From a checkpoint of a small transformer trained on Wikipedia.
Size: 2 heads of 32, 1.22M parameters.
Architecture: rotary positions, skips across layers.
Training: a variant of Adam for these matrices, 7214 steps.
Each number is 500 + 40 x the weight over its row's rms, rounded and kept within 0 to 999. Layers, rows and columns count from 0. Numbers have three digits each. The size before them is the row's rms in percent of the matrix's.

# layer 8 MLP up, 256x64, rms 0.237, rows 79-100, columns 0-63
094:535507482527421540532490449571491478495525557512544416551520464507518516455486568614462451459517517534505505519541467490488554524472549492459446471554533464539511418488522435511515530523511538
099:546498447484459497505491531540477393449534509528445519466528460442554519516502488506484547457506567540522431485450578421451509426476427577520497502475523535520475452504506504479473504448477528
093:480499494512467491503480547501462535436487480497458503586474523510574496472464496481397495482473540528525442460474564387509456495504479494423471558540575533477556567535464501531466508478481512
097:531547594450495471485472497460425543475550525424429495477466498558481485525425492495463508464529486569509505585503548533507479490513510515428469496476572439526531513504511448528564521515454449
092:530484555464512452479512514575541447452483556531498477538554478548459524504503526524411528437521479396485531534432499475521471526491512485535561464503459450482515454562500476502414524521572485
092:524492506442426399497505533493482566460543443469490520459487548510494539475453463535460491484516469540499522553452496472505514467430484491396494468470525471489477445502476529573550471513482395
095:529493502464526461438481479583528534551490477421467468550467524547532528539403484532532534518475493522496528543418437472463489471522494530513486476520532428485494506437575474557473549558443497
100:467487585491512488503517490526461436540534523497504507548539486427497470451550573492521563563487496482538483543501555547424554525503356535486507496491521535543529507535506454486542445475511512
098:461505468431416523515495457543469421515467516453547485585553452446510509568461593500505542520538531560521539466466492529514522549497507533529527574545478487506556474508457481454494493496561482
093:507479535510507433481558562480522497468501454469507502480498493457462464453442528494516522525525532457547554492498483499550552471535492477371524558464493511579567486502554466462442467398495480
127:547475455516469467490550480519537498517522542496479485476534548515493580468413492491490553467530435517477524532519478494457582453455534541425555514461496455563469515553470467500426544457480411
134:477453442502468409471525546488490518546451520491539399505438562481545540486393490537469539451535524542516443504494472482481572542428530513516504513512505522519545510489444468504495553552524472
099:528526566465512486412513584481516522478524523485464504560471493518531465501514575514485523487558532513470438474557479547544462493504477473490590567542546498561503392564489494539479472461488476
106:463487459488458415511539494518537469515472556474502535424549460464439515502512517491484517481509460535604455523475460458550505553496521558509427504415476514524465510543512465544496434409521522
101:555501570563530502461508485511516518506523533512474499585490554454484494523471575511522477502497507480530462528472421501408522466492475526481483528474595501505438463507469384533487424530475452
099:500446468461499529478497504457544557570499468502529431526509525484495552512511538477453520497472513453515497529510418474530593550494462480427455474537515532573568445554513479538398505502451530
099:551516510438466511494519457578471461509427558420480542500481483511495500523467474512500568551470492558498587483536508519461575456468472474482450583517514502534547552582545493497510514477529440
084:522495516471413493486462498536449504490488551487418505420473501422505572471512489483446496532455461505594514567487515502452529535536514583522518561504423498457520506483513507501485505410460531
104:468442486508447457478419484524497479537458466506415501469542515445571539501511495510465501489493557499499548525486510532554540584417516462491501570483483485474419430450438486525529528469466446
109:524553488486516496390548487499462399511542550460470495558510477419530455551479546507491499448468539442524504511475459518447518494516538469492494483473564501506422442477530437548473551450518506
103:528514546499510510454563532505531520609533510448537490531492602454547566482522474477494530483584529443536522502549489502419513528464480488500485557495553456450473478501439465490538465526533435
092:478517438456512428465525485484529513543561535521543431492476469459440473486515563500499528449527491466479442482480507410461485456467468559456501501489449416441520503469537498493535585499585525
# layer 8 MLP down (transposed), 256x64, rms 0.228, rows 79-99, columns 0-63
098:483466499478555523516516444356567485491524468535520542486471522432443499543445460482537537516499471468419493529507520476502507503494437553560529460524476504460516475451492503494501553527575571
096:548439508587547502506522532520451531506480477487602449490484469525496509501491493518513504526524496494421468498447479612475514527504493541564459587490530559468485585491543475537448539491536472
093:509578579555512515565499512526493459501467515506477442475557501510510472553485528525499471449593578530542481474546481516523564527530531471456557512554472500470471445450541490442456455489584496
093:520521463542528530500493491464524489540422588531464570519587516542546459539502497485526464488554503491593564552550499559469547482548540476549466469471468535495444517516500501517566520543467555
094:453483491486589438488539543447457524489464479523548505428531545495472521476566458497480504527461475442545464508472431441469516416529551557502564547488480503536517517404511548499491518478541469
091:490515492552469502454475467549453459557529458507505478438541526458573518439489455468529451498465512517487492531549450487573537456487423537537473469522448504515485533561413481487503525472493614
100:483498498478549511544559597422525505434503525568511528556506463428549543564492524494455495484539520431450514533463499484509431502458506542467526601496539523517455497551509471497484449532495457
096:446502497525544466539499520527509567509400442554505477566523508443538453529503452445512591459494506462486507494505562525455565531480412510531549455501431507469526541488507511449540513559513516
093:521521485458461532452503536488449520487494478490474523437467505622525471427574488550594511527475511483514448478485499506527391506571457498481484441490522530545502535502514567458488520493455459
096:410488491479507541476479501379466476477508477514477479547462538516501500478510486459500476434479468568543575568496525517523584561465518482506485583397482519557502519472511503480463505532505461
132:565394490497504450481512475523454481499454525576501569525487524557506540549510471490528502444420496496463497477480502545502476515467557509427536476533546440550438438518558533507483444501487436
122:531473456488492533526500497488412566491465536499489506514500465486457479468564558480493538522534539561436507454543478502547446484425496511500512396465587550474459475521606483531507502523545507
102:512473546464472503534458528507534573514472540511500477490506552464476482587518502492477483470496454552478507489431395531558456457483452483499495525468529461471529594420532520528579527558554519
109:499474439468508466518441551518508543560476471552504536495504494527398504486532540454400526461496513504501518511464499440462428495469547510528496477487518514532609581511476490487465535571466555
107:511511453595433542488456478456505497470446501455560559569473488455457460533511495481540532505511550497395505487485518502478482543453508506480516424468529546459538534565551533487574527551468502
101:513459440542573496573509405474559519550493464495503485512530432545447524518531541447478460470511509506517432445514419436484493536484449497466543484565432576510488528515479506504535546518489498
095:522484523526511468473450510475489579516575472510500491524500483519507557439506463541443519485480516488472452530493500500503492431532472535592504422418437505528538546369522552487485483462497546
078:468528461534453444561509570506585533519508485477545495585487489566429418445497543425455510505466510524468508480538523483478544495494516489504479543473450509472484524598418501512525547530495499
106:501470488512483536519501492506562500593483498561519492510549535490448570525521570523443497510471508505481440508513511453511428457413457466477466512476530510501411566467461478495526535605443526
113:556506481495488437561574527548486517486461508503549510494433508493472495514513494475528426523499564568455450491548501424455507512576477450441492517519551472426444530511473528536567570514549488
099:507498529519503471552436448507487496490422533451537466562528525467444501539458519438512496548409521521511514451512431485576493474481481465493546496554556558544492504510512578475562437535442479